{
  "n_head": 14,
  "n_kv_head": 14,
  "d_mlp": 576,
  "activation": "swiglu",
  "norm_place": "pre",
  "norm_eps": 1e-05,
  "tie_embeddings": false,
  "init_std_down": 0.0,
  "lr": 0.00931,
  "lr_head": 0.00732,
  "final_lr_fraction": 0.0,
  "train_tokens": 222400000,
  "steps": 3401
}
Each number is 200 + 20 x the weight over its row's rms, rounded and kept within 0 to 999. Layers, rows and columns count from 0. The size before them is the row's rms in percent of the matrix's.

# k: layer 4 attention key, 448x224, rms 0.138, rows 369-375, columns 0-223
# q: layer 4 attention query, 448x224, rms 0.135, rows 370-376, columns 0-223
k369,083,207,181,209,232,214,247,180,197,185,209,190,204,207,238,170,179,221,196,166,233,218,185,187,198,225,200,219,210,182,186,227,196,219,191,180,212,190,205,211,168,211,179,215,171,164,201,194,194,192,180,185,227,199,188,179,203,218,192,204,192,234,205,213,182,188,189,231,190,185,188,219,179,162,177,167,195,204,215,207,182,185,168,207,204,206,181,216,194,226,226,171,193,185,158,204,161,201,245,217,156,163,211,206,186,174,199,190,204,195,206,196,186,190,241,180,175,176,208,201,209,170,184,198,203,215,208,199,204,202,181,187,249,210,242,165,201,186,204,179,213,214,189,206,198,182,201,227,211,221,215,194,185,180,205,143,222,236,221,177,206,198,176,180,196,222,206,195,206,176,207,173,202,230,187,202,231,202,186,205,249,210,193,218,192,208,217,209,183,198,173,236,231,216,154,238,198,158,219,202,217,204,203,173,169,224,216,190,176,218,170,181,198,213,219,173,220,201,206,209,205,183,202,201,195
q370,092,197,198,186,217,220,207,171,201,224,230,212,216,189,184,183,207,193,190,210,186,210,202,205,226,177,175,216,178,197,200,212,217,172,202,206,190,196,203,239,185,230,205,176,175,229,152,207,222,243,194,213,204,228,194,211,187,268,212,199,229,200,200,206,183,193,228,176,191,220,209,169,194,174,166,252,242,200,199,214,203,187,192,199,221,210,226,195,203,209,228,187,223,232,178,165,245,216,190,179,212,194,190,231,206,204,161,157,224,188,200,214,218,172,218,219,182,188,192,231,189,193,210,204,180,212,203,211,179,178,178,187,209,234,202,200,181,176,183,202,210,216,215,194,187,210,207,242,197,208,180,173,218,178,197,219,234,176,214,231,205,221,207,207,182,226,189,190,179,217,222,160,215,200,214,208,180,242,220,181,209,201,177,241,235,167,194,201,210,187,208,217,198,231,205,211,226,197,172,205,217,164,207,197,220,211,211,192,209,185,219,213,205,207,187,193,200,208,231,217,155,170,199,217,199
k370,071,214,189,189,207,214,176,203,213,238,178,226,230,168,212,218,210,220,218,221,173,250,151,240,219,210,214,203,237,210,193,213,194,219,192,194,182,178,174,214,207,202,202,200,174,183,215,205,228,199,162,208,201,220,183,209,187,230,179,199,154,223,208,189,206,199,191,206,209,210,188,200,171,223,216,219,190,196,173,188,206,217,175,204,190,193,216,205,186,246,215,200,209,184,180,211,198,231,220,215,229,217,211,193,196,225,193,150,200,216,196,215,203,208,202,226,198,169,170,210,191,177,213,169,187,212,184,202,197,201,189,174,227,198,191,196,202,207,170,206,204,169,236,223,222,243,196,194,228,210,190,189,235,217,220,220,199,174,239,188,146,219,194,185,187,210,170,167,217,194,187,184,175,203,205,173,198,226,190,206,212,211,186,227,206,180,193,199,200,162,166,223,232,197,198,243,172,199,221,209,155,197,206,187,217,223,210,208,219,184,187,189,183,211,211,199,218,229,171,166,223,217,171,228,198
q371,106,208,190,219,167,197,211,193,217,168,178,217,196,216,200,231,196,249,212,208,186,191,161,166,193,208,230,200,174,215,203,174,189,189,226,191,233,227,209,221,199,207,205,203,201,231,195,206,188,201,178,204,185,204,217,207,217,223,193,203,223,189,200,167,191,194,169,192,196,175,193,236,201,221,208,201,172,190,163,217,197,213,214,175,204,185,217,176,230,184,192,192,219,177,179,192,174,230,182,208,166,202,191,147,196,195,241,230,193,220,227,223,227,213,172,183,221,191,205,190,229,212,185,204,221,221,186,179,218,193,210,225,182,189,216,178,206,203,198,188,237,202,202,230,178,224,156,194,210,198,225,189,194,219,215,180,191,211,203,174,221,177,223,183,197,179,164,231,192,209,214,241,224,206,186,210,194,179,200,218,211,202,224,200,184,231,189,172,188,173,239,210,163,164,205,154,212,199,261,207,206,172,212,178,199,206,194,213,165,227,174,176,205,195,198,185,182,220,181,194,234,202,223,217,208
k371,097,199,171,185,205,189,228,187,187,184,182,210,182,225,180,188,202,194,198,161,220,209,224,179,190,247,196,181,200,188,187,186,187,227,258,194,226,203,207,236,204,213,167,201,232,239,235,178,179,190,198,207,220,214,206,227,228,209,195,156,177,171,204,144,218,203,201,198,227,186,238,215,237,173,203,196,206,203,220,183,197,209,200,192,222,218,203,198,196,179,211,185,200,174,163,206,178,188,213,200,176,201,231,180,186,196,228,221,193,180,222,215,201,211,257,158,192,194,230,228,231,191,188,216,220,209,189,211,177,218,192,186,242,193,174,155,194,167,206,195,198,207,191,230,205,209,211,168,206,172,210,235,204,194,197,163,219,244,202,184,211,199,158,198,196,203,182,222,200,197,199,220,199,197,187,208,201,205,210,191,194,178,220,241,177,195,214,201,227,210,210,222,217,204,207,196,193,168,186,194,208,204,207,215,177,202,233,171,178,215,186,213,207,192,223,173,229,174,187,219,211,207,192,172,193
q372,096,201,181,208,202,178,189,205,201,207,225,195,204,199,185,174,225,205,194,210,203,226,167,221,248,193,194,195,201,175,181,201,195,176,213,207,209,205,183,226,185,233,200,190,188,197,213,198,181,215,194,187,181,200,217,178,192,178,223,211,164,204,216,214,197,204,212,225,229,242,203,205,221,179,186,197,179,169,196,206,214,186,192,213,182,176,171,205,188,221,201,196,206,215,177,193,235,203,184,207,225,210,221,204,179,199,192,149,217,179,184,218,210,186,186,205,180,220,172,218,202,191,175,187,170,193,212,238,183,192,203,194,195,193,184,218,205,193,219,195,162,214,199,188,190,177,233,220,204,194,223,167,189,153,201,194,229,186,211,222,207,243,203,217,180,202,221,197,184,197,157,185,209,199,238,220,188,212,190,207,225,173,198,218,233,180,227,180,226,188,225,230,225,223,179,251,209,214,168,194,217,245,214,234,202,182,237,200,200,188,230,182,196,231,185,214,240,233,232,204,143,203,188,147,207
k372,093,206,227,183,172,221,196,199,205,180,198,206,208,190,184,182,196,223,204,185,186,193,177,168,182,202,173,234,216,220,214,190,184,224,209,192,229,218,223,200,200,181,200,177,183,194,213,190,183,213,176,178,202,186,219,157,195,203,171,218,182,228,191,226,233,213,208,207,164,190,158,210,191,146,175,172,179,256,209,196,207,209,194,221,198,206,194,163,245,270,214,171,187,198,201,197,184,167,202,211,205,182,207,184,230,183,204,208,220,185,192,168,188,201,215,203,223,219,220,235,205,205,217,209,206,203,206,194,182,174,242,200,186,189,235,194,205,205,198,171,170,195,179,207,209,205,155,221,215,220,207,213,213,173,207,184,221,224,222,207,192,186,267,189,198,227,195,211,204,153,205,196,190,209,215,196,233,165,189,218,216,195,170,212,216,204,169,205,187,180,191,190,201,193,196,187,172,185,208,206,201,196,187,234,193,222,227,204,202,213,175,206,209,242,227,187,229,191,194,193,215,177,226,181,196
q373,098,218,168,194,264,194,221,216,191,215,212,226,221,213,215,177,215,193,178,217,177,189,170,216,206,228,200,204,236,181,189,211,206,178,189,211,181,187,184,208,217,235,186,203,197,200,218,219,162,209,197,193,205,184,219,208,174,207,205,201,183,207,201,229,193,199,221,216,159,201,189,149,187,171,173,184,191,212,212,194,193,170,185,181,212,190,157,204,197,204,215,159,228,228,176,180,232,251,231,200,227,198,221,169,192,195,193,194,207,172,211,213,212,189,170,182,187,212,195,197,235,167,220,176,187,190,216,217,172,200,230,198,198,221,201,229,206,199,218,194,175,220,222,210,180,187,196,197,197,166,176,201,176,176,228,180,221,189,202,186,234,226,205,194,185,200,209,213,209,196,184,168,184,225,183,198,190,236,190,184,223,190,189,226,205,187,206,200,216,189,228,219,222,241,178,237,208,206,191,195,215,218,196,226,177,164,257,180,209,198,197,190,213,211,203,182,263,196,228,203,193,196,214,179,211
k373,074,213,211,201,209,197,207,175,201,199,186,204,199,196,223,186,189,200,216,199,165,195,184,183,214,183,189,251,243,198,226,192,163,231,170,216,207,186,196,228,210,199,220,195,209,204,192,218,217,216,183,184,199,179,195,185,205,189,185,193,181,241,212,194,213,183,211,193,203,192,201,206,207,165,199,172,188,213,206,212,234,189,181,214,185,196,231,163,198,246,196,211,221,216,185,178,223,217,154,181,236,196,201,155,209,192,152,227,232,159,209,157,168,189,184,199,206,200,173,219,197,189,192,198,192,220,167,192,193,182,204,172,239,150,223,203,208,214,217,190,194,199,207,229,248,200,164,231,198,211,170,167,225,195,225,198,200,238,207,199,191,220,211,218,219,215,182,195,179,170,200,170,188,169,195,201,231,230,204,198,218,193,177,203,217,202,198,175,206,233,235,215,213,184,204,213,187,188,195,184,188,188,179,224,198,213,222,213,211,241,200,188,206,230,182,145,212,187,204,194,223,210,178,190,209
q374,101,196,197,222,227,224,202,191,198,195,231,235,191,211,219,221,206,204,200,173,187,193,207,211,198,223,180,200,204,185,182,207,204,200,188,170,202,199,199,187,227,188,223,207,241,196,192,215,182,199,202,216,213,197,208,244,243,220,221,187,181,217,199,227,195,209,210,226,176,210,186,173,202,155,206,184,189,200,194,190,187,176,207,223,224,189,196,195,197,186,229,177,186,211,229,202,215,198,249,217,170,170,198,218,191,204,199,184,193,199,221,226,175,202,217,176,180,206,217,179,200,148,209,196,195,182,194,210,218,219,217,189,194,182,204,180,228,163,176,209,195,250,200,189,182,225,214,151,195,192,186,229,200,151,210,179,187,176,225,160,234,193,149,183,188,184,219,172,210,184,167,237,183,217,185,223,178,206,195,202,196,179,200,218,208,209,205,222,196,213,172,203,202,192,204,232,193,232,181,184,217,200,223,183,165,213,234,145,175,199,177,209,193,228,218,208,234,183,208,214,174,207,187,220,247
k374,084,165,206,189,216,196,205,166,209,145,196,199,223,190,210,162,175,169,218,168,216,213,206,197,246,200,223,186,193,191,200,197,202,205,200,206,178,208,166,226,221,204,214,212,228,223,204,244,207,198,215,212,191,191,200,219,212,197,209,171,183,198,192,226,207,204,202,171,216,222,198,195,228,189,190,212,208,172,221,227,188,240,203,214,180,215,169,186,214,204,204,199,162,206,215,186,184,203,201,186,159,184,197,193,201,228,212,197,197,213,207,204,186,232,188,234,226,228,212,200,189,180,178,189,197,203,166,174,212,203,182,168,214,173,190,199,201,167,204,198,160,202,201,219,232,182,200,217,178,197,155,232,221,175,195,183,233,223,203,178,191,254,183,200,228,203,206,205,236,169,188,172,219,215,207,190,189,211,229,221,195,190,176,200,229,193,196,162,236,217,220,203,223,173,226,224,230,201,176,215,212,168,206,216,163,194,244,205,183,227,166,222,200,194,218,185,204,178,204,194,207,243,196,187,206
q375,099,194,227,194,231,203,182,177,234,214,200,244,198,195,216,205,202,216,168,180,208,172,181,200,190,206,206,176,242,163,183,216,189,204,183,214,177,226,170,204,195,177,212,215,173,183,221,217,201,199,191,196,231,201,204,222,203,245,201,205,212,193,214,191,205,218,222,199,204,213,198,171,217,188,176,202,221,202,203,193,169,156,188,204,215,198,198,229,199,224,211,195,210,216,201,189,193,206,241,190,174,144,225,209,220,197,202,220,175,227,216,213,166,237,218,208,212,195,187,185,202,146,230,234,228,174,196,184,187,192,194,181,211,199,187,187,226,218,210,203,209,217,220,208,179,212,161,157,188,189,189,229,202,178,221,192,176,194,212,209,198,197,204,189,179,205,202,200,211,201,221,186,169,243,173,200,171,238,223,203,195,183,195,218,213,204,181,210,181,234,174,211,212,197,182,211,205,194,164,201,178,184,200,204,170,206,194,187,203,195,167,235,200,135,223,257,235,181,203,217,206,180,174,201,187
k375,087,212,195,190,215,181,214,188,182,176,203,177,232,189,241,162,206,209,215,223,234,206,201,197,254,195,191,208,230,188,226,181,182,219,175,185,185,183,228,228,223,192,226,168,207,194,198,207,210,205,192,193,207,163,224,234,209,222,183,167,163,209,188,205,192,179,207,196,193,158,188,221,236,200,164,183,199,194,199,212,199,187,208,192,205,214,192,186,201,235,206,203,178,233,220,190,195,210,194,219,190,165,185,167,197,227,193,174,209,196,223,191,183,200,213,245,225,210,209,197,182,164,196,193,203,197,217,221,235,223,169,161,199,205,203,204,196,161,194,189,132,184,186,219,208,206,208,200,224,179,172,180,201,182,196,170,209,189,212,203,175,232,184,213,225,211,233,206,252,184,181,155,225,198,217,197,226,211,186,223,204,208,174,181,223,187,188,226,209,171,199,207,204,187,229,209,202,220,204,206,183,207,208,210,174,212,225,189,157,197,178,176,219,202,217,181,217,194,185,158,186,177,203,204,211
q376,114,171,182,202,179,180,200,189,215,219,181,244,195,187,208,184,215,197,171,226,200,171,216,203,184,200,200,183,183,187,198,208,176,204,207,175,172,212,199,180,190,190,199,204,229,181,215,183,216,189,194,213,204,190,216,237,238,252,186,194,186,224,165,207,170,205,192,181,221,208,196,200,200,213,184,221,226,193,189,233,180,220,172,241,240,201,226,196,187,196,192,211,187,231,210,200,190,187,231,205,197,185,236,203,202,231,163,188,194,207,206,228,150,228,208,226,197,239,220,179,180,176,225,210,216,218,186,195,212,222,172,168,190,205,204,159,228,225,180,210,189,257,181,207,187,224,189,193,212,186,185,237,186,190,223,202,169,185,212,192,200,199,190,183,213,216,212,192,218,194,187,238,167,224,207,193,206,207,202,179,207,166,194,206,198,206,216,222,190,205,205,187,222,176,203,176,222,198,219,190,207,156,229,168,170,200,220,192,167,190,167,211,222,187,198,252,193,188,196,206,206,181,170,244,209